Weights of a small GPT-style language model, trained from scratch on English Wikipedia: 32.4M parameters.
Each number is 128 + 24 x the weight over its row's rms, rounded and kept within 0 to 255. Layers, rows and columns count from 0. Numbers have three digits each. The size before them is the row's rms in percent of the matrix's.

# layer 3 attention output (transposed), 768x512, rms 0.0804, rows 113-127,241-255,368-383,496-511,624-639,752-767, columns 128-159
104:160129131120086184192129159131192083133137086169126149153077119132094084178082110124110105157136
101:111145116120093169172151122161125121118130162146158147123084117150112072107133149115174082126098
095:111126161129130135161158213159131148121115135153094115110148139112125147154156159132133122105087
097:079141123110136190108097111111112069085125118163126140127100108143158134116093112153192123115141
102:141122168109114167119128165130144142083102106144158173149096132103122049125133139148127133161157
090:140138127117149157139122148148108108124143133198141104157128102148156150110175134126102119139162
107:059140196100153098137131176173111090122174150106140131099117106133145189124143169086111154154133
111:143122121116146100124140123162181129120150132136108148077129149160096131142110109148160141153100
093:117089122170147124115135147096111130127126105123139190127119180098163140133151122169117130119195
105:127117113115072162138104099116135119134138169174128137133138123108129102135100082086123120150105
097:144139102165115168168129156137143147112108116105101096163142164105091103149150143093094113152128
097:135157146132135136147148174165134165133107086077123083094114170147133157108125150134142150155162
100:094105146146112152156155150135127181136149140080143102126149141114155110090118117181130114131112
096:153081131118146186147164160137133153071130130117133081087150165132140166131057108120120113107141
102:125092114124118157149103103105118137142134140130158123126145154113111157134134137143116088147118
103:176138162136153129114161164107091129149126132145157084145151094150145109174178138164113127091121
106:110122106107087133128104128085132134098176191082120081148130111139082128073149092164110135136144
098:140143148097096112102137122125124147125121129135117101094144140091152131125153080127143134095134
110:156128146092136116128134121102133107149080137143116124097154094143124143120117086104126098110163
099:138154088119104120135135117141144127097123153145132080142140134152136126132122151178123157090104
098:125115161147135144119134119113112103170102174109161166121129104092110160073138097103099099101123
097:147107111152097141148157167138149152151101140166130115138146136058146142155112181115093135123158
101:136141141139091111152180137076135105096111070101085142128114077118133111100156128109093129123166
105:099132133113138117160112120173074135114136169147154135124123147157121160128099142143063126077094
100:137086105121126078148138134138110126134121116110169147152153124150143126100137152124139151136171
097:109149097114114104089082114115120111149130126087113184107082168117166153142104108118110133110111
100:120179117094176136076067101135152130149145138144127148159132122138095152143119150112135110102099
102:098106120139107096128126173135129102138139107137143087113108118105151105095136111097108089163122
111:167108122162158069111160084109129108131127099084086126145151108124160087116129144094122125166146
102:111129130154156117156142137148162107152141179140149116096135109136105106100104164110137138087139
098:098171167161122226105133127141140136104151121100105143071135163109119125119100167109145098126124
104:096112136107127096118076138119143123135191118115112114119132151145147134116159104116116136141126
100:124143128115143148129138113111137174154178119143134104105157098092135135139166110094135120139085
094:153104142131082107103143116118124160104132125113150135134122129118116084134152157157151132130205
102:068155104178120083094151176156113122122164113165075156128135144118131100095154134169111124133087
103:163118149106119151143160109140110123106096082151119090094136156158140131145144102140145144117145
097:109154124133123135148095142136118141105121127130121136133121097156151142135106173164144143118097
100:170145136195147141126081135126137171122166131119135151121130140167158112140128116166115154120135
105:126168108133142157147111109168125172095140169145108171120125102119153120125143171102123154101114
102:158156086103133124085168138137117128072096152126128182102155114136124131135116142152121175166114
107:130135144105148096097189163136126124072128129131104184127139167150155120105118100177111138115096
100:116104151110092171140127123131094145091159134128147139147125089134130109148158172116165137152126
103:105146108129107055084152132124112121130165181113127122107098137144093139138144129165109144141133
097:115153083117099102110125089153127097132101124116149140143141114106098108133121127137172085089121
105:108185098151129124103101113147138148127127114156136137143147102082106105095116157164123162145169
102:132095120135145138114133151126117165178158183076155109153116127105107108128114104118157109151149
103:139134109137168082139147149146124149118081153108140191141145175096103126139116150166138180095137
108:156129176168177088095175117143161125161090183069130128101139105178165139163154117146149164128090
106:142093178097122143134097131126139121099152143106115142135117159102102143132084153136130097126115
098:126109139126093128153114110128136133098111133127141101105120114165158089152153097106147095153141
102:158131116111103138170136170091129164124149132122127143147145141096117097082142136181123165161113
107:140160139152120075140091131119126187149099148087101098143145131120126104112118190114098076139143
105:101129085100100114148138131118130104093122100117131125129115106092120078147151081100103144142154
098:108144121112114115098129128151121145144131126121100115137111155173155115124139120123123097083109
104:103134138131151132132111126111149117157125097116138135204102130154098135121140149144098136121112
109:159166119113116138180164127114098101117129129111133106115143138146160079148154168096156146108175
102:102114114101120119131159159141108140086185099149145115118131121130097143101094121133106143128130
104:158100118121144138122143099123175148130109133145120108099154165141126115123131100142126152137138
097:120126088148079157099144139148138101127151153159134128109123118108111134133135136124078100111106
112:101134086114135113096123141150127110106093132124122127130145090172163102184163118097122129104076
105:141163153141156098146158094116143091146128179129159125125157141118148112133159146125130183094110
096:159100101113124129114176111138118106125177102140106077183143095128169075112108085126106114137106
096:183135094091138103119147092093107098096103153087110129142130107131088149074133109136129167148108
104:127095121151107124106120049112107130110118129124126150127126138131115143098170116127136155161103
091:121134116143169118085104135117078127143125102189105136166078163144131131131110159123119112160127
102:138127134133166153096094130088120133135174073100120189155097162115131150081048143146096117115149
101:098143100086108133137135173105165120150102132136147101149138122149177119124135161163176113151101
098:117122161145130102139131124113118101153140174134147125118105140138100164089146124100172136163141
107:125137116107118139128145106133160147148139141144070146112156099119110148139092148150185105117115
096:100123120123089124161101112113098112110117151146101165121163110126096114155096130170142089166130
101:170160138096155135123143117141081107132130129150141135121125172117121096146105162180131112113108
104:107187154132171104128093116133123087148172111086173125123117080130125124109117136126128119118104
104:130135119156144111089128111125126102110097122123093116123124111141148122103127158116089116129116
101:138132137130134095132119104157143138147168124122155123151152130112079129168099146139150119095128
101:090112138100129116147145102112164083092131146145116118151163111051102101112130106096120140127130
101:146141158115171163186155131124103162117142067145134170129107133124125138125080115130132145132161
104:160133134111133147141091184166110065139120117106107113125158111117081087118066170146169141086112
104:123132157126155081130112128107104129102128089139091137135161152125135154126110083147139130123093
099:166142110136158147114088111115098114138132120143108142180102124128174100129146144157154117100163
097:116134115105096133181157119122129150124128128085077111132133162115123166115147161140147160164145
099:116121166134113150115114162156122114097149141157088133107163123159172143172086134131097152155147
092:126138084151159119080190116084116122148168119126140140138121093142129094086113122168123114100118
092:092132123137073137133104085122104133126139112104179143098120114112129118167124123106142072126122
097:148148143139149091102121125089118142127140158110109085110137109141089138116110076108109115125105
100:114147124149138131179097141128146172117118167123083145149115135139093142135107144133134103126167
094:097095097137162143066131113124103129079111072117147102119076165127130136120131115140146132157102
092:138082122139135143140159111125094142135142084139134133140127120108174113105078142132149128116144
100:081112151081130130123104111143157096141082088133107104158083152169152148162133135132160097134120
096:127140178116109154113134135157096129140132093120113111136098154117112132140151145127109139113125
091:117160114133081116142134109115157136112131111098126134082176126140134153128167100142090128134151
101:139077167144112108118128092142148113156138165105174116122108139164118129125121119129097156122106
099:170116181144162081153143110079106098087087142122131175155107150093118133097157122130135145122164
099:094069124104128162145118140099140174137158156127150161138077143129152117154155115124104170156147
099:089105129104111150135083124133142108132113121146123132113134150148167151117143119138101162124120
# layer 3 attention value, 128x512, rms 0.0618, rows 113-127, columns 128-159
102:100107139135154142151158136103145183146173124136148162121147177125173168095131105139136132098148
098:116163195138178082120170141151142176083119088130149139162193117127129119150110156117127091110104
098:094113108124145114131163086142110129125082164138118088147140180110157102078161155127118145133133
103:187100105132118132167172088105096144126133164111124130165147158113086135167133152144145142172101
100:173131080120133095101137113112125107149136120086117138092109138111107148157080155137100114122156
100:116072091144131128133143085118102149115136112116172158138053122164129104104133103143109147068157
096:132144120130105108140120088117139158124151121151131101124096125151156143106135116120128136133096
101:095125166174088142119148124083084149136162168137148137142142121117144081110132086123144153094104
102:143140174121100151103122110149131128166148140161108125119130101125087172096154109114144085103132
103:110115143115139172149132143147122098146120124109129091126130115158131135164148156106119105136137
097:104139162115129136105116114146108122145124110110138128131102111099111111145106117134096103125146
101:123128120158161110137117122130161167184141176177124139106108112127159090144114175125115153182136
105:138121150089108129134100128111146150150147092149112143090109086196118146131133110119170168116193
101:121101124118154123172177126068093141148138116172154139180119123086115175122147085137086092155133
104:097139106163164116127154082085121137126127125133105105101093102174084116129135141150132162114129
# layer 3 MLP gate, 1344x512, rms 0.1, rows 0-100, columns 128-159
103:122122100117092105152131170120089144095114167144152093092131131119181111153158110119116095168134
107:130108117111105118139116139162129111138141135153092134172122158104116131109060141147080148141108
091:131091123116112118117136114155128125097128127156113134131116142114101137152159114146143152109130
094:157125137080146148158148108155124133112166102123136156180132150147163120125169117109115117170145
100:124114157085122145123117103177116147130166113142132132090126127080103148109115145136179117165168
105:157136120066142158070118125116145166114092140104093076106147117108120125152115142123076092123133
097:100132124127105150143104168120142168119153148121135107143149133144139109133128118111124113083106
096:152135146121156128130116140112140129162119117094149150113126120151102140126133141081092109160170
094:134132141103098181123107124155120126155096176143114135120100142155154160112114114158132182163139
105:165171132114124145140124113128148132200130150175092125116169143146139108107117119140128139141137
103:150102200112127076105127118086117125132115122145128097118107123170127130119118126150164124114158
096:151138123122130143118146147166131109149121131100168183119128098112097135148131112113129143114145
105:176158125160112132122166114131122192095109142124083123135136149132153147133142078104123156125101
101:089150142112158140117124099087183133099144132151142159148158138126146138110152099116160144131125
101:127084118134117122141138172104096115156114130117110110113080117121120117120131136109098104152146
093:159126179110151154139073123080146143157165133159159102110096132141150109116110136132143089144177
094:119135149149083166121149127106093097129120110139102174111124083117121107131132098155121164138132
105:119161108163153101134125075107111125140155126115141132168180148121148142150119165101085113119126
094:124126137153119105102140140135173134131113169162130135122092158111095130122146113111160141161150
101:156104164120113140132164139130094127104128133113100131121140152101089126125097133120183127105162
106:127121129098115105119099102108094128137149150139130116133110121165147100149133134143148140123095
106:191110125122082135137094137168142113102108101149126103093142135107101164128088094133129172144123
098:118121132074110109086122147116096108116162161080137129100105102104138152100133128130105173093120
093:146196160138096135121164097088140110167131107117169149163213136103135131135156112111069109121110
095:127113107129159098151155109111104122204115155133106130119111131115116171148114154109131162091154
104:129107113109177114138165116105119098126146132125104112096125147161114149125105107142161105134109
111:116116162101122151100133116155103116152121184131152150135128111139075167118121127132106161136140
094:148104123141130144121136124092139110132141136154164140098159127127148132154142105125082084159106
102:108108165116127140151158117125145109152153140128117118112120142108121102102157151149097134109133
108:128075139110131165139124057198109109165121120134136145118133201109105140120157090142110136146126
098:158086153128113137161093129111153096123185143107122114108174204143143134148081144097089142142106
105:119129149112143077142121102139166108184138146133121113114139112117109174143092090135119095201093
091:149135113088110103121144121127127152162089097136119166123110152090147139146138155130139148129162
099:089079125146135151159138138107100136148140109174089110119147102155130151151152080112153117081127
091:095098105133116123120191137083148129118150145126116108153126116164160106134082124087090110097146
098:148143152110151117187136153104164148160131118112099130153103113117123088130143101123122167132149
104:140130138128068105138096106099117123099121130134138149143164132115105165104162155134158124134112
107:137152153134142140132136157083127134184139139144119094111195108192119108102070142137144171092111
093:141109134112113124136115107091122124136107152170128190142108125111131162111107139137138138081142
095:126143163125116107124114129151109107099179176139127112146133110166115128144171120171105116143104
109:132075118120108121129125111141105142141140116138171113156129107167133153160121141139134155150089
092:101116173140163121107124095122146138130168138129126145102113115135127112102082128150098185152107
098:125134127109149165107093135132144100126092149133135155089122134140127147155130112124122125089133
108:176095144095094138102164143118067135093172089150135114079136135127150083157166118173088075144101
096:165102152153066125088131103112168104099135083126138124120136124121170145144097098140103145126120
098:101124101117207123137174122129119132142144142121062124165145135124157151157148149152105118160119
099:162112137125133130150140155160110152108162127092131143114140082106136128149124160127127078095144
106:107119162140126155135108140112144100107152115111135108154128111124136159118125135157152127143115
104:183156109107113161161130141138152144091140135106074148090120107128098159141147130119156113141153
100:119151122065110116122129130136141112148156135106117130122154141170167143137135128104133114115098
098:128161125076125134146130164142093118128126164111130143167131119170122102154144121123133123126105
103:149143119127102103151161137119139127176102098121134106137164122096114119141130126160137113098151
096:156135096155112106165091110131112185096147108140133127100142152139162141134159106107142145074108
101:116101152106097136114121109129122110114084182165125116142167156137125129129116139120120136131117
111:116090160147153092125164137128076090112083107119147137106152096144178161134089133141130146104107
099:115125098146118173164140142133133076117116123126140130158092165168149160139132138135121120109089
105:147084130149121132147120130138085105107091135118119090150094127167169167094180141135121092112151
103:163092133156141144140117128120127124143162134080118138073147142149121151088128082144115106070123
106:084157128127093129160151155109144123130136127098157108119132099088190157116122075144105087178107
105:159152097150095136133108081115095103141109160105098156111133129145135104122111116143142124092109
100:135118111108116134129120131112133144142088095134113150158151162146098171122125114127172154151141
116:105120138166124102139123118173109091109132103123090121107132109120163129169123114101123117127115
096:042100154074122170138175164137123136135158070130110080110117146110131180116177104123065146111159
104:102120140164110127113099145166106122112120111123116124119141146110128129125108117154087115134130
112:093107133106095142126129080125083169138130165112148099144162103131099055136099091154142107167109
101:130101146127083133114149142124153091132100129137114111122145117130166128131110116133090110155120
107:119086149118130136110101116093117129091093125133109134131129124088139159105101164110145155128153
108:145101121136127151168127158171131138129098109169139145142115146163149152166138116114150156157069
090:120118113117144164072131157181081106111134127163164124138137140108139160137127129175109098096114
098:144113143118124149144154135175167113157112136164157140100139150135129128154122108114176134135150
095:147134144146135162096142125131165135134083098127127090144106159071094123137115136149144153177113
100:161169153152074109126136171144134136168155101121140147142132120142144110114124128159118155104103
096:126075095111156138158166161182127136131091111110143139139135106138110132118115124122098113170119
092:139098116130072116170147087149105143117126108172118127103104157151150116147164137142123112131092
094:179124119108109108116153132149125106109142199119102159130144136122138111100140130118175090116086
103:111165108143105117078128151136128140172113157135116193119126096154107093178126108142145112157091
101:112135144106195122148153155109128146144126127113093123108098108110095120121105169129144121158118
103:117100111167082098142150141143133087137129117124138144066164130117116162135119135121131123147123
104:109145141116115123140134125140079113113159092103104117122093064134138134144128142103116094164104
112:165088152148107126120094129137141146124155125130112085148165168096125128112129126157110113161117
079:126102085116108121161101167141124177153114131107131105127084121140125105126130157130129085139149
089:125132113122110095122131109151112092126134119106105124094129124184125116106177117128107116144126
104:163137160140122191160111092115123138157122116144120144174105104140162112067140127152153164113098
090:129107163096100145115137117110142101137113165150138112123118125122128169125169097153111096086128
101:163124130115103153132146146162087139154101105116104142101128191108141136118139114121156100095145
100:150123100123093130134139154149095136124176144128119148127132128142105078127103129096139124123121
102:160106120118115179138125140170149166106112133133160142086135143136134115126162159132198133114110
108:130109138140135074162120128162142103138143123146099159133110093155127118139158157147130138167114
102:161143140112147145119065162071160099149134084143147131132167105121113134133112131103111091141105
107:202154107089171142108102095131156138126162119128116112149135133144165098094103168133152135124146
075:089120137104088104103138162118100147135109106139127119110088154110123159103139065135133098150128
091:129136149124133125097116094116159128114143115090138100156149113114145110106117119086109100108082
098:147098106102099136116084141113143124197136119118126094103087130171108139063151160099097162132151
101:077151103107117127130109136135109102133137123133147145134154156133133114099141122131186104120091
103:136123137104109150143129135130142140118148130167117113129124104143146116099105121120122099156119
107:133119135120111151154128137132096190182106135116128100156143111109102109114118143157151135170146
093:087111154136115153107164137137138139120142108126127089135140143132146133135094073122104153167114
097:154064107102116124146105113125080118170115146134100077143139115147134100150114148112131126146061
096:132125122147127121113133175134101138087116114112151156131151127132126125134124083117103105161106
101:127134090139156094129132133115166152119087106111137130157141148117105128136085125127123121147125
108:115119125112094118105121149146128148096140103150135119119119123107143098124151139117163109114133
# layer 3 MLP up, 1344x512, rms 0.103, rows 0-100, columns 128-159
099:116089102104108121168154099135130118146181149094091138130142119175107094153153142139103140091109
102:123130130152134130161157121121138099145109090106135130131181116179140146111159100152179110130161
093:157139151117152091088132126096126118109138100084105134129122164191079115100149112125144143135166
090:136143087177141111179152100129101176127122103110097136133137169136068144166082132121162142142067
099:095170107130135144144127146127136128153133165159159134099159104167186117110157104121155085129112
108:173111130185109100112122118096147125124145101123123106136137134135145121115127115125141133161123
094:133099136065104149116113114155126133138105074136095150124111120130136135071091109144128110124105
104:081145135140120128121084168144115148138132130164130112100178126113136109113126123182143092102153
094:079106125131083120120095168137084154145131162183106146131105149130121123102155158143167111161131
105:076134148097115117125118107150101110166109124126173124158148143153098074133110149146135122151132
099:119173113111110110121129119157123128139121145172123157131172128074109136143144154120064129167120
099:173149108111151114164138104146113136065122130148109135143130139116082117100130162139153155131191
105:112138156129123112132126114169092121132117114115155153147153124110102140156132141173128093151159
099:151153154106094195105123168121123158129114101116131115139117114130125110115152113131176075098101
103:157125146123141111098125129151155121132139171127103157144142128122124171184164124164098172080172
096:132189126167099129078155140129110140089111093120142142160113097132163131146132109126109114105127
098:118121138148127151167149130119153122109126091112116088131141127089128124133128104142096087120154
102:124128103126093147103169171141136108113071112153143147108071101097100088100123147159130133120147
098:133168135151153109096177088156084136133148154074116141156076149178098157126121128142111117095116
106:118160130102126122096174172164112113098117105138123147116159125153153125110180117127183125147109
104:119108114114160105120120143103098118108154110118144144167163154104123134119155125110130130157102
107:163117160126134098103120119139120137127169130127150116119104146144132153103108107163148085093109
098:163135078114141152118151131119142149098160158089137155101094102166114122126143104110125130148090
095:148082182126139122095104085145165140139102127148134124128110095122110072176118165117110140170145
092:138093132150101134128096170102160132119127158130168140102085138139142112142155125131114139134120
100:053153159065119076070096137150117083135117138132142125113130131146113161132127130169130156103112
111:119137134112148109145123107115115141115134149162139119144106161109097168134122136162126143117144
095:125087111133153144147134142167106146105113153140187133158134097112139127121143124134107104128151
098:116142138086157106107139116121126141134079140131145113109103134136149131111155125125110152095150
106:131169095121156185174124073126116138114130091115153118130123090128127097108130121108144116115116
095:163144142123092109121087155142134158147126167145099133142119157096142123140150143140161103114095
105:160132079152136117094140141160167148088158143131096108099117094144141166105125159077114196111142
091:137117158146164145126104130124148095127142170115117137106112140122123121127110104138135093126158
107:114102140135118132128122127110115151115159127131144120125111138112115080165164117128073145107175
093:102108112109134128101090167107179115153112143137091117128112126130139132159130178104105146134136
100:113165142171113106133114140139138128127144096121119128107123148151150106137153101089159137099129
102:139136129109168150115152124122089139108109091150149147143101144151125128144130155116122159111127
113:100145140135120114144100127143150148154111128107122146150125170104146128118141098169123132098130
096:129136151161117117096105129153108138128124132079157131104149094142096092146114096092143138189093
099:084128127152112141123094155124098117110121120119121148134106080116124166147119132144156131144157
103:116120135162103116125120102085142139104108107129140134086122159127158123136141140130141166169125
097:151166101118113116161104120081130133122153149084150172155171172148088128143115162124133114146136
103:123090134145121165095097117143109171136166140125119107127076094100116152114118127153140133130152
104:125146162133132113130126136131164162139137125144127090105149107143114090059102152151110140126144
103:103135149119168129111144117158097141115152153121109146150168109156119112158121113138085114119147
092:148143100126103099139147160156102102110118135121115095155130150119151162128103106082139159114138
105:138139145132147146149113100138157092130066147087104098133134116146115138172139133157109129153140
108:070118160110078135124115114100099100123120102142106100104156120163124132098126107122152102126123
097:143114113129132108123124130153118151135148130134170169133165110154130114128131094158130159142137
104:128161111132130073132146143131131083126153142067072151121114133110103151090136135103109186142185
104:061091138113177113097077078095122114149104161138154164129130154160142135116131134146136121117122
103:132076102145100113137114130114125134170141128117164142140100133062132146166121122127104124130133
096:147161125130103121100114173123114163126117113092104123118131147111123120077143113126095122138145
106:132174127135092139122162099141114142128068137128080108163154176123130142123116144089106113122113
103:138163149179164135134127128173114150133123117132118148121138160111145178115097126107118113137142
100:118153146142104105135110088111121142108145119142075160129103131118139172127116105106134086182111
108:109145118118126132141139121136135158138159103175159127147172102119113127103134156140141119122110
099:117179125129143173129178104110106130153120126105127121115132128143151097124122169099103128127122
102:171099134127111129098180105114125157137085171178137127134183144105128099118103134122162110166131
101:119111133104111139162103119143108094152115128154120114170113117094148157103144097112126153101172
099:117169178138089099175117153160133114140117144091131129120133145139109137136103111142163149126115
110:169110148100148117135130097095132180146135125140135165114133100100107071130141180121153162064132
106:126121142098142097106154109146197146112098121115118104175148140129129105144147112083123140208139
100:104086100168126179137170114123131102118120074148112103121185138162100120145115141128116134127119
111:108102104117141132129092133093113191175139135123109081116167114128121127168126121119108135166091
102:111124163131138159129142105158123103150097125144122145158124113119133126110106117122130154150135
105:140047110150135087137158137115154115085140150118153134162088122132127127162121157149107102126129
104:142126121068126093103074126114141165124140187168168134102133101121120148096139136104165148141093
092:119173150091159118164143201150132109123107136104121148114100141133122128141114113130130096125143
097:124129114168135153147136106168167105123158151117130131149124135122139104116126135128108122100103
092:127149135127164088154133132171123104135099155117150159128155128180140140166099155128156099115127
100:049129115081112109171092080185109106096148146107143126137127098129140103127143130111138100146133
095:178144122126112138130166111116104101122139143121099140141103130132123107108151125172135164157148
093:149125110112164122132104156150119148138113141112159161145142119138119152153109161119087084134142
097:115140124096132108130126091122083100104116111127144082138118125086126146111171118145150128068125
102:088141148135127069111128161090089134094128065183090118157174086144141134098147164119159081104137
096:093146100098139077133124151120114107109115097169086081103155131164141106114130160132120149171106
096:099118151140145136131113121121140118123170120121154080078076105099146128154144126101116130109116
100:086118144077140166141104121129127098146125091133096086150150158094133109113187155126122107137101
122:123117115134113128122103106143121101111093106131103081135111114121073105128090088106098139177111
084:121137100130104147119153149171109176107125129083132109122157129201128138139165140161149136158119
093:154161112178141159094147136147115166166170115158135082140128128103129142126125147107111140166121
107:136118161087117132130142163133149084154096148080148105172098119146093100113103089138116122102162
090:160132126150151155130103115131144143140156132093139151109112124124113144059098136135115137129123
102:146143128120136140129125136189124146117126141132106146097143123124139112137125140167130142092065
101:174152104101119098144107111146135163153096133114114145118140125111099114136127156100147098148125
097:071121123145132132087104107107138120146128123134137140121105127144086084123129096150139112137123
111:144119144110147111151156146133106172091082113141131109146136138138122135099130147148118138126176
101:119114138166105103116117171141117085118140167128153139131144150122171124107111153144143147109137
109:077155117123133134113091111125138092113124133165159144099114128165137119106126109135099124124095
075:122138164113156136166149120131126105149077137156125164130163157136145149133108104097146126122132
091:113151173150135117147130127112104169097149080097119127119120107186144149090129134107174159130085
099:118144148101108123091135120120138165131160140100126126155113086141135114139156165139120108125190
102:102106143129121136188109111132103137100103135176059137142114093120189151112129159175111109190132
101:108147104131117154117134127078145140106120129130155103077152111131143138149131155140139130103094
101:136099120101095109170114156143151138114093097073129090136152102099133099121129113131160107118127
097:135147137130137111100123092157117118114108144106091152080126126099138135147089154134134082184155
095:109121144130140090157115144123113112106114134134161151150080126098161115123186179112146143120130
096:105108094135151154147091113159139103120108109156168105128118126100121143145130121130153156101150
095:091157115158172173103123102136117123133139098147141088157120141123113113101121147112142086158111
112:117121143193118088125141098130136151152098138066134120128159123116130114166157111150139092127107
# layer 3 MLP down (transposed), 1344x512, rms 0.0463, rows 0-99, columns 128-159
100:134116146104130138170123129134152104135127157158122098101135107124153094139121113123146144115119
107:125126121139102121154106115105133104094178121104106175120128142092143124133130085111119087108125
090:134123154098157110095141125154130137076163143164127154130129098107151087123127114093129132148121
092:144108128134184170119062140154161133095136129115114097120164104112095122154143150115082118147091
096:090099126141177165162158147123105145156127095120106179143156110139136103105165135153093096140131
111:137137110097111148077151148165120141122128171096092116065092147112145158146134108127114093150109
094:142095112117061174165117112108139102121124102113127124137107126104132138082126128075151089155186
099:181171100129113128131112139105101134131148141085104155080111155116145165147138119093136094138146
097:124131114129129142134191104150142123108126087112134114069101117123170103125103160170125142115124
107:115172155088113107146103122146074112105136138146123127139135128121106132128128130124096150153153
099:101127112127152117095115109135105123154164136144099140097125156116125120079094141135116138078172
098:147151112102191113141076151150127136135146150135143108139101130105151165093108162165126102122071
108:126089119108121146088197106131108121072099139100108155132108131125112121118098125186091104147101
096:108125128125177157106108145122105140149117138169119146146078100184132120172115138162150154143107
103:114120113120097130127121135098146135125115121128124146090159094151141137185132126157113123125106
093:192140110124147105146161142079151149096135141104132112122113125126124135121103122135103162133093
096:153131121143073161144107158120156118118080140118165116149157146074115123120145108131142124115112
106:170153140120114103182125075169124152161185091154120131134104149118096104118145135076174155135164
100:094095129096126097104156118130110119140122124113131143112134155124139155098131124166113081125126
103:147153148077103148111163119145088171156162111140128140175128158147146137131168120142187142148106
104:107112117097123134125117143127114116103102120139113169133140141113116119117188164093100138138125
102:175110098110107108102123067142131088161100141158104154112153133195114138090131127086116113105159
100:122157154124101128114107151134147138118134122145129106139126181098135132104117142124134081170098
095:106110146146114131162162158172077153124152151160130151096142138116141149126120123099138101114139
097:150134119135101137154155154115135146170125118137144104096158117112130151134144108140148169116182
104:163168120121143152136120118168155110131132147127130168125132085105121158127085119147154179126136
104:151128161146125118165060115171170171132134137133146117118113149133110156125121122174107144150125
095:124156118080186127094103119109137135071120116145116146124134168138168139121138114122086168132087
101:144125166118170116154131130144146115158147126135186130132128124101122080100104115150131098135116
111:150143177104133123147158094098102145097090105109127127148112116169120146106123123077148145107150
099:125130123130162132088134164104142093104145138164129181151136146130116152126104154135096103149092
102:125149108098100103138153120123120139129141118129129136155128144138124158133111129132104140088196
093:089125134120097170105117141119134119129136097099126106154131124137116108173117128152138159150138
107:078144148087124151150130125125122177166134158177132148150104125110104126087144126180182125099147
088:132132139131137120107127135127075122128144136118119167115156123121110127148091147125098132130116
098:142138132120133129147159124149139140125118131145152092144145157121100122115126129099128144118166
104:115121146153113118116132149145085111172086102095118125098113161103102097101097090116157117172098
108:112072114098136092150068152163121125099155117113088177150111135165135116149147136141111121144125
098:132120122115152141107090141160127105148127110133145121153132139148122146114146128140141107092128
097:161129096133102129168153101150125122139142120104117087125132135156161171160127135118173176135116
102:119081156107147127110175108150106101150148122086112124129146090119156143111139133146101148145141
096:163101165110129125089086145139147140153117126165137179165154154119132106136112161128119113137122
098:123151129112150087125091124120141139128091164074132124153111107131135109153137106129104098132093
104:141148066090115063112174159124125108101095112136136132132113100120101111168143125147120133136126
100:126136106121119143121117157134100121104140085132115140137103149163157127133153136134154145150086
094:124109171102122140157132169169129111115154149114107141161120120107093172105140147101153117106165
103:135108111130083116154125079099101152167096122107140149145166090107127130116136099121122108129155
105:113130115135159147117103137091144073154121111124120105138115110136158136127138163107126071158141
099:128145143121104151109134107162101132154107142124144097173156185125145119122119123079115104117131
100:105134129137142143113102131121112085159098109109125149123140146122129149121122105081146133148145
101:115136104108137147145152076109114124165149128109153175076129125107164152131092097146116161116159
097:151143095156131134150150140117118132127098127083100112120167151136129155134123134118104115140143
096:109155150119137175134100106150155118144138141156131137159149094129139130125131122126130140152137
099:140123142118103155106135121128125146128140181150101129114127158133135145110080109134128155101121
104:089145150110150093110104120161115135157172072123174138122174176144148146072176105095163107129117
100:182176117111141131120168098135149184142111114091099157124138127125110116122122109152141085104129
099:105140105137157110170154118084108111120116130097131187093115129136111101123109111110124165104136
101:151133152086099116137158159116115130197129116192081107153158070122147147152121119090113166125182
100:142133103092105133150177124167127105118119104123170154133119127127085121138133120120160123155135
103:133125083125133149120173129137121148104173163119102175172101108104143123083095139106131129124152
097:149195120141119128109113158114110129177111133098109084183165177116146129156117109145137174147129
107:134124161100164185115150129130124167118142151144113145098133126098134139127148156121130109149121
100:111131116131160157116144170138140110091099096150142122148117111127127146112141098104098118149133
105:094105122123117103147158129165141132156094104124124142121132092140072123107134129099123137148112
119:076137138134108089114152145094118173130164121141111099140136114115155110116126143159138158164107
105:130087120111143150103127130180132135163146114127167177150135142109147113142116152135091112120083
105:159081136146143102143169147151142130123169118118123152152158064117197129107157130111098144123127
103:121117181119142110128154122132174119123108135103123115127125119171154153087182122112159128139121
094:131118103093144121112145139104130130159083098130131100180166154139112124101124146151119098156121
098:121109148144123146149111105147132107124102088150087170149166112160114120123102117106141093122145
093:146113128126151099117138119141122139138166078142150102127132177179159148099143195114153101124106
108:161105120127149146113109077162095144123115142110141141109125123157114129153104127099102156117134
097:153130106159083091127141100159091102166172163122116095162136070135120123092106115113149137130117
092:145147122132128143118132139147121141129140114121099127145132084183127134157148149122109120113143
100:139119134144082102088104111141094118116144123138129105158130126138152107113138136102158097101101
099:111129129149135101105113129151132122097153188103135090109112108125143139126127098081144120122107
097:088168101111167122110155112095153159123162171159120135137127098166173077130155110112124120164132
100:116121148143076111132116110128107137116099112097100089121134125119170128129144122143146118130146
100:128146128110107133110103177159150161121115117128159103085140122151130136163179118117115147179129
111:118120101147118141141123131114099111146140136099132083145111131133117115154173099123121122160177
087:063078149106128129108091098128124128081160111112137119123146117140117112096204121187105165148133
093:125131116142137116105122139112121112129111155119099115080112097125177144152127118125146134192180
103:128151162116155146161107072122115139136142076132162150106129187113125156107037134123150094164100
092:112093107102115157178120137144133137126147127121122118148135136153164094115124119106157150155139
105:140109132130123145072092168145100131105177120163111146080140167149139075127128156170151134125108
100:107168121097164104132132128150163126111089142120150137107158100113101102099138160121132124102129
096:111142084153111098117147103114169135139136130164155125155110182111155117151119164160169123135138
106:139114089162148132084179099169143129156141076155114141124168153127143104144121134125153120102132
103:117133168123147148102099119189135165148110081130151120152164145145117095123091111120129122118147
107:088159130137114122155105126139113088144157136152093167121100158167122127102147163090149081120098
076:141111135116147146111133135118105164120118110110128132119164114132124141119096124096152180094151
095:108109107117117124112167151118128150145120081123129121161111122131101151101124136161112141094157
103:118155141120143124138140133105107113106129118127159096135098101167145136135163149137106112089174
099:092133145115140148124126134130111115126133107102122117149155119138114165163122141108128111114122
099:155157093132096133146098083124139147136127135126077134171130113114129121160110131103088191137117
106:185123148082093129136121127134110122142103081104160113112156116128106131128155099118136096102154
087:087118127135156085141148139121128138143100161108151146122128133114140113156128137176114125152130
099:134117126120167125115129166105155154151118165127136129170081113135111106163134108092129135145151
098:135132092122156132120165109167146120103156103091148121108134109103127188128135105146133166089110
101:150172178167180131096100122103142145161152089156091112118143152110136107109124108115113114150129